Weights of a small transformer language model: vocabulary 2101, 3718 steps.
Each number is 128 + 32 x the weight over its row's rms, rounded and kept within 0 to 255. Layers, rows and columns count from 0. Numbers have three digits each. The size before them is the row's rms in percent of the matrix's.

# layer 11 MLP gate, 128x64, rms 0.209, rows 0-99, columns 0-63
096:130135112115113137070046162166091169132124103143186095109146115088134147185163133123129052137115111154130121122108118129096154090124118070115182106033130126106131161137104139114187087170111131
098:025114156108115118115133149102111150099122128112130139087126080096118100193098133194127139143167109114133191170131168137130086143131198108124188130088117089081128126137147131116112096109123050
104:149159130123109075098128128098142117119176122140110144107118182098104117089114150131008144144164076108107163148158117178103130112109191087129156092129149112198131124122138155087138086137063136
104:172129108107177081129140133125085147085139107141105101151099140051164124133136142040107091092140162097069116111113159150106121158110112211104152085122079176111111126142181116123132080156114109
097:115140087072154166152070092162118137125119055140111095155147127199184124136090129103081165156118149176149135123093198089109133101099140142121095060100131147109099171108085098099168125122140125
102:099105176127056148117191171122122151069122151140117143097133177098119068134135090133132134168100185104134140177133136108124157116155094124101129124065068082137118085166140062160078144156113108
096:093162106143130085132110121163177086187107108112109053132080144141146125131145049155109159147092063092108178093103105097202117150102124138110120124138105113091124150140064089145116137166098153
105:114090144117132179117128086157142173075107105072171124116113119131130168177090071143080125099099174069058164107074116117116072139136127101182130186094154179149145113112118142129150115148141105
112:129180076080131162089078120187122156087159187140132141118162190117130082107174115131140118134147140156108167155124163105110082125182074135118086144173150070158129143172119146105110090122075101
101:137151092121123100135149117148116087153190094140124106098188112199119125095149083088122144148045130185131134087107095104149134159220164147188141125140124134149123055124118120162129118152152121
086:180209182133071085124154178135113108113129143095106131139187191160096152069112146154131118132134161190160098181140156113128120082062147133110149167168159143143157137142147127104145147145097112
088:128153150104124135121184107109135134080167149133158087135100127081138124079065155092153177195077138055077113114086080105114161125149120166089147175143132125151086197126150137117109164123132092
076:165118120114093130090145147186104141141134134146145108129160159105182160111114081132173156090178202121138086159146089077126094137163105130112139167181109104111163113149135108082196182114102061
101:052105155110163144121120178080116122115130087109143124086104157101190078141173121192068159140083123085110152168143148123162119119163147060145118191159151144106148147156123114179150130101160119
103:129136154166165081147156131162066153193112120150099119119116128095115126049134115122181183139126166173109164140160159099102083109164137077143100167144065132157166094171149108105162143110122074
113:114106091145061107109109066159180102111128117059134150117132107201087136069088128136094202157174177104128117146116124128167090133136141177106087089135134115165166153083107115133114116124095153
099:164137114091111129057140152128128138125139170081182135124180121143114119112132169161107099118137085140106088153143060089093160151113094121120122138142182091141184170097166075175081208125131108
108:112178153100135149137138137164128101153137083135147137075110131182162151121124137112148134130104173113133112162117102109217051152188101175104107105165070130146073098060116110077129130154155098
095:179165133192131114170161114087120170130107115091111097086139094119126155133214059182093126104088119140161123116126112145121122140130115110150110187170096127138111122150118084094214111159122077
101:164123070144110137120187120125127123117154137117132101109077118129124093088133124153118166140132143065092108177172122175118061188079201141109103119138150095141129100162130069184173189136120153
099:114129124168090124153145110104077091103089109145152170091138079135154106070192168068169115100171113092200128131118158172065112145104079068114143088132139167170131119152137148118159134135113129
104:105060174189148139134096137136201120120145107128093124150138138144139077095103191125203128085122158155114074136138126129154081101144095145094108138125127161166148094123142123102165182140074060
097:161159200169100086118150140151109113111104097152098104156114080133115132172100134065102091120071082128131161153082093070103040110143122145126108135092109123136084115198122110104161144097147109
098:109187152158144085150190109125070107131092145088123136137124189171138110061122139100129074169166076116115088136161141147133150168072131177143170104186154074139138139142123122122110179114090137
091:171135121113111152166119128120089107104126122151126073148081143191200164075158082150120136126082113088083115163062100124138132135105136066086150060174151138080167137139130086084123101135130134
092:122100190108161150122116091180157050108109138163133182081093129129113120098117188132074096130158059131115123127140165119068156160110157100164079096109121107134151126118054140121146129149180110
093:151139106143158095064128142110112115154124122131174149084136144098170133135121120166095120160129097087180217094099150105072089171172102073125153123148129175114133124130149131101119140119188217
086:064071101115134141107173149138115129123144168123143171084168087093115107165121107086145158110092124130067111149094064092201097093113206136116136159091137135089134151149153129084135081097113105
093:130112091111117152134213120133141152086131133094099155132115115161123141100147169101111103129136118138194119158148101095052072095101180131164175145141173139169086107071142189149124082172161125
105:075158128151112098185089097154086141209122159165153162107112149134147143180157136093048124162122121137095156130115142192109198139172077151126131117100131139127089128117149124096188162111141103
096:079170125115111071201173110146126202119146129195119080125120106077176085107149126118097138137174103121106110088115100163105100174155161138128123127073132124113149102096185142088124093139167164
102:160096105169093074124097182123118085181141128158158140168133055150176142155082124137173126067102106152151113138156144101129124074125138167123118152168165153155094090162106164144082146114184083
099:076142129133170123216164131095116142103143106075115123141122118104084156138081168155136154183080167143144176116089184116158119137207150102168139129142118145099165165104143149067146136108081116
087:132105106118112201130126155152170153114131113097140136199128160078171144148132080160149072130143182148223136107156143107117104099119185085139153179101097154084167118150158136098143096140152153
107:073077123114125152070035107106145076149124152091068136157152136136156127106146142151154140103131163115148100135099148078111100142122167160190084062120153099134100155064120142167102129134100158
108:103204131134057119116065123058110113138096122136145109132163129174129183062133166152189091122132145111161103136150167133113104117161117145071127166139179112114144083156115077154158140111103165
100:104139135085133117107131117124122120143179113158210037162160170152063089091139136085097145161127153099148125160154160182105134128189121130164192154122086114145111086148112130129148109173156104
099:101100104151140105128145135118123102221177110173102137144171106088149117122172063101138172087114143163149189124135122233117164169124069105119099111158137144143110108126156135133143142110081102
107:088130101109104143212135110102143147131152125113151162110141104141086128108105065174093134107104099104095100097145164162115183134124176106129156129104189121128234072112133089130164158142102091
102:089120113166056149179170133135136150105116123174094099136173076113102112170162112141111121119075133161143126119153136158099163147080124086174066084117161150124184088101099105129063130085084109
100:089148164093111082100178115076179105119103089117164136107129117167110130143106184163155193120100098145097191119088125133150140085123139152115097169099148092175084095120060124147141147146147062
095:120144151118103082085139126126110109116083059066159106200083128169098087140120197120078132129125147135099157142145138103174098122166152099077095102168140147113117098139105114146143044130153170
092:109127142148150110108177067093079155173127076142103073132091209164095136178126087152090146119083149182118113097123071099133089141113120134125080150111174112116087098171107095139098163156130117
102:155140157122038160118132142111108209063140196173122126112122138118108135104185115101154125124126079153132108176121141105143121125120121151062124122198168145126141084120104170130160146092066124
109:143121118094153120114157106066059119105105154102162142111139166173097100173160089133127121111051148120170096129123166108113104214112127163121128110136179128127165069121100112200117144187134123
113:160162141155105122087081152096157108127108138125140117115151171157100108124166120122073122162135167157135091147070074151126081152142168163199193120144132132182086078145174119116139109137203084
100:083130125162082145127130107137108111180140187080129110166091170164185095162141131085093095149098182168083109099151123144147148083104137132135146112128100048077144053113136162151146100137099108
103:139152115160080118150114190120120112106165178159117136112138127103184207143116133055145162142097133129116165129086137140196049111130135115176092137107116122154146124048162114146111155155090158
092:115145123130135182122112139219075105109215125126080101133061164134112133184151128121104134187153116090116102157084145087088125098145110089097163121130123129095120114113118091110155155131061160
100:105079141136134153164144148132074134080152136098073103117128087161149114065180096126118104158086130114106153083082115088080075166069094128095094202099100157107123116161106152119117083094133127
105:128126144119166174091193147142128151110182114167172106184185086131125104094077156069089160130141142149090154111093187138171117102155106154160114113160176123163186128090104146090138104155113099
089:108081135155094111152228114160137071076146112147143124125144133194075134080154100125113108130117146148110096137106143126168095181165145131146159080122166133101147159098101064064160146125159143
099:106128086149119151167106132054162157191138055099153128073139147171159177120151167086118104117126134153154093148150185136100172180142101147084125137177175144138152138071124155135111127116123183
100:130139160199206155120103147133169123154128144099163157151194203202115114147079129120098136121137114200158108172139087120138090101155109091126134106112137151155125124084149104097096090118104095
111:155108168112111122137065143100113114072109139154089130111099074128123118110107134125113095181153126098085091152131137127143116042157153122088105150129156155162105215155081052091164126164110153
098:092120085182108154156123100138096147218182133099149114177115166140138086139073107131097132123113180084125105160136136131115101090090146149050140160085146135144149130100190141082115075120126156
099:114127092074141109114082088115109103154165120134080146130094140125144146176178156154078094129117139102087146184111114108103129188175112197150146104105124090099125160090190123184129086084073126
096:137135051125161134100095151167111119177134115157054174143083164138054208099160105138165122084101100180122100094105090167087122155098115139120159106148150128113116137133126155089105158131168115
102:126109101148148169140132099145118179177126131098162115119146118164085148189147156164101107060078153128105135089085100115147086057148090101141109135176184085071142109163131138159172155077144135
100:129106180088084097104095173173173126105103128101126171091124099117170154079088186170111135164144178089105157109093125161157121093207080089092135140138157068136092134103135122127165119111137110
110:091109050132132167106143112137155121163150094126132128199151152153159182057120103143128098140107128134177159134091113174083103115099157147157073109160146159147113146158188189114100131155189143
096:115114210097090126156090074133090129147075155085176113114121127168159191171148109087171089101127098151068117133164132152088131146102090099148121099113099171090089102079106154114125168112143116
103:132049194116184124113074105135148125151149137094186111147129111160105086161078128137175150170115148140131100073124142138114127086125080140130095120135117060171148117089123104168160185064123126
094:163135152091147131132124129128138159154145148149151162103196109131141166131204174188143119138093072143167093106135147162131168114119223104081172063128132086135120155099141157089132097141084122
108:145147137100179085104141162112080151148059077150101147145100129093097113115140114127140132145083124150176168136070125104215116100122057093161149148138094097164114181127096108135176143161113084
103:076114162100123148110155182134077158134165086133160109098194063109152188163089065138126188110099089147122092110124114082086090135111149079145108134123161133121136086096151116144118183088128115
104:136168102152143135194133134129133139138131161163123184120097097105120074149140159092156152092061108087173150119121096140116109095091111132143109071071124107111128053192141091106129143067190111
103:088161166129180128108145170111123140172131097047185051144131109196083130152144125100153137095097113111154184055108153128175100124079116127154104133173145142162139107114135099157105097128124142
104:132151123096126075097157123096167015135135105109131148046105132129096162116122144087117118076138159146103176121133138106078122106140150132147107152144152077152187095086083170158128180109125118
096:157157122152088122122147128156153152149059123079129106148175172093117120168136047142155156104126170128136087170136137125124099126156149100074070197094088072109190114142128150184152143112124114
098:151094173128133108123164192136140133083137103108155119082157118078146089149171163113120127118129107137133063181045134112172125076166179061148133129176122117107121095192122110112108144079121108
092:079063134159128128142099161119102101109106126113127169143122126213149185144151098103094179149196086134114129095159171110075109194157174118118080117135171106103154115129109114122119085153145182
103:099149159116093097134112098226089094084123146113096121144103113132158110106150155160162122170112187041132080150159163150084105092111136105132173157131069112109125071161125131118160134146154095
095:121111085134111155117185111137167142099091105042122149144142117162130138093139140104124154156145097155099142121150157076086179151110174138108098155148156032146185140176157122142152106127171191
088:165121062142127118089103164126142144147140048155131152074149158102096156112116102115156153166117099063135139137160131093179062121050149106065138163135091097130120102151119159065132121114133151
098:128116113088165095074153126135054124114126094144091121168096084130131097090109135170107095144152143116158065119087090083104112134125094107075100141139171066078138106197156095127163087109109167
099:141149097095125172136189112154105135151139113079173052191106129117115117106143097167182084151087127121097135131147133136142108127098081071144123099143096105115153130086163030133180085117123140
101:167154095168120200133150117139154085139146161060158167150152121111148168089118122190137113066063105186092128133125120046148144121109152112175140103096124173138129128137150153139096125146066130
104:087119124175156123122144188145111126090115105076127108180116122087135168127173110105138104088122118069126138115173133087114113124115081109168133081156146062098092079178156110147149079073192099
101:161130154105113133138154162161139131120172165124067066099168128130136130118150074127154188174171076161148108121113152148165188101141127132141155149077145110170183126089121141184187114192097133
099:139041109139099211104094097134150078150137128104144145127160120146098182148183108124142120173158125140182134152156168164164117140101117136095125074111184167108145183062139159123134108102095135
101:144102182090113147098097111105157133141079120120116091122128174097152165122196104128114164076060169146098126150132130116152079161099112121185129192130120179138151139164154176194131112178092148
101:166166154168105077138168124080066199134140111129111131098130135084098186103153105132128105182155075181117142176121110120102128162144115073136127147155097161103133144106130111182148085182070123
100:159111125118090143137153103085133123101115062076155119109147143109139167153134103135123188136072128131079166136072137098133066162187151064088097146091087123139132131147065147067088151129139089
107:132160148116058136104143114181091158123114105121167053201131083131072126118124139158150184116099085152141099201107105107136090145133162159083120167160150111163140113155179101103105115112123170
094:109158170143130134097166117156091181102137088157105115149142143122045082127138110137042125089149050112151120103145124162148081113123074102146160138103148171087133139136073116136116153185094161
107:144140121148182133031139102072160114202123049117150095075162119163141122150083087172141127165130152109157061126129132136133108154132144099205143115124135123126126095079122118145112134146105151
099:106105107201144127142121134099131165166116048108123095113076057075112101208148109125110154112108133130140112160121123115099118107127132124125070155110109156106150070068093142074089109180123142
109:125118067176119140149099110109176182139163092077150154092079132161149081148150104105093069171110104151195102127077173117087149114146167136103163157080122133117150141167140111113112070087100126
095:069102104134122108122138136127112083111199128117162092174145074093150091125154079119085069099126141147171134169090138123168121165074082197110188144150091095127105107128086119150132104159127085
095:156167111161097100167131181126095130146179150106169152186183110126152133194087112166091113177136162123154082148145126113123100152122086114125166147146125067123076094098097115165142167206136118
095:164143101183111053146150134138129203130115109095118131076123150109195106136082176116159162137127065159080087137089111149111155076153137124098154154135085141096156085122155172151157141171126097
110:149125114050108092116133123097075113124126110150047112063138117076117148108118211135168114087132131134134178121147193132096069107140114112134186126174154122163107090151146148111140137114108080
092:099081143118093147143103131129172144143110042070101110106102164127088057117102135152130109096141087079139169200134094158103150119163135084147111179124148118137172167105153085103190133117149123
086:100125117128134154077152129185162077121131094094180089142106124078130196156120114124136155102107117170049075134168147082106096114152123147124156158176198128056074127129132123104151142133141136
105:152153109149138152138113107125126077153156097116179102127109068147093156112153096129154106110128130180062086046056086166137144138172203162144093189100103115115145124123133121125171099136134101
101:202099115128204129155191127120150149171115136178146127091128120152125090078149129133120157131173125124157137141140133133110121085079117171108088151134149112170093092231139106185091118103108154
095:115109145147148139071072129171143168182161134111078100106097121181160151142135129132156134101112197177176127175117097131123151085159116105191129173101149131164174123052153152163105144126105090
104:073180120117143077080061175170097105141123144135123173127138135128109064120140160119169106144088156133148081154107102143131148180149086154209138162139125146163172100139161114151194151157142153
111:132152206129143102129151145155126169117156077134121119185112159140141165065107124128094138141085061126117160133111182091155109064143180148143152115201090146170113156116162113080184147117138139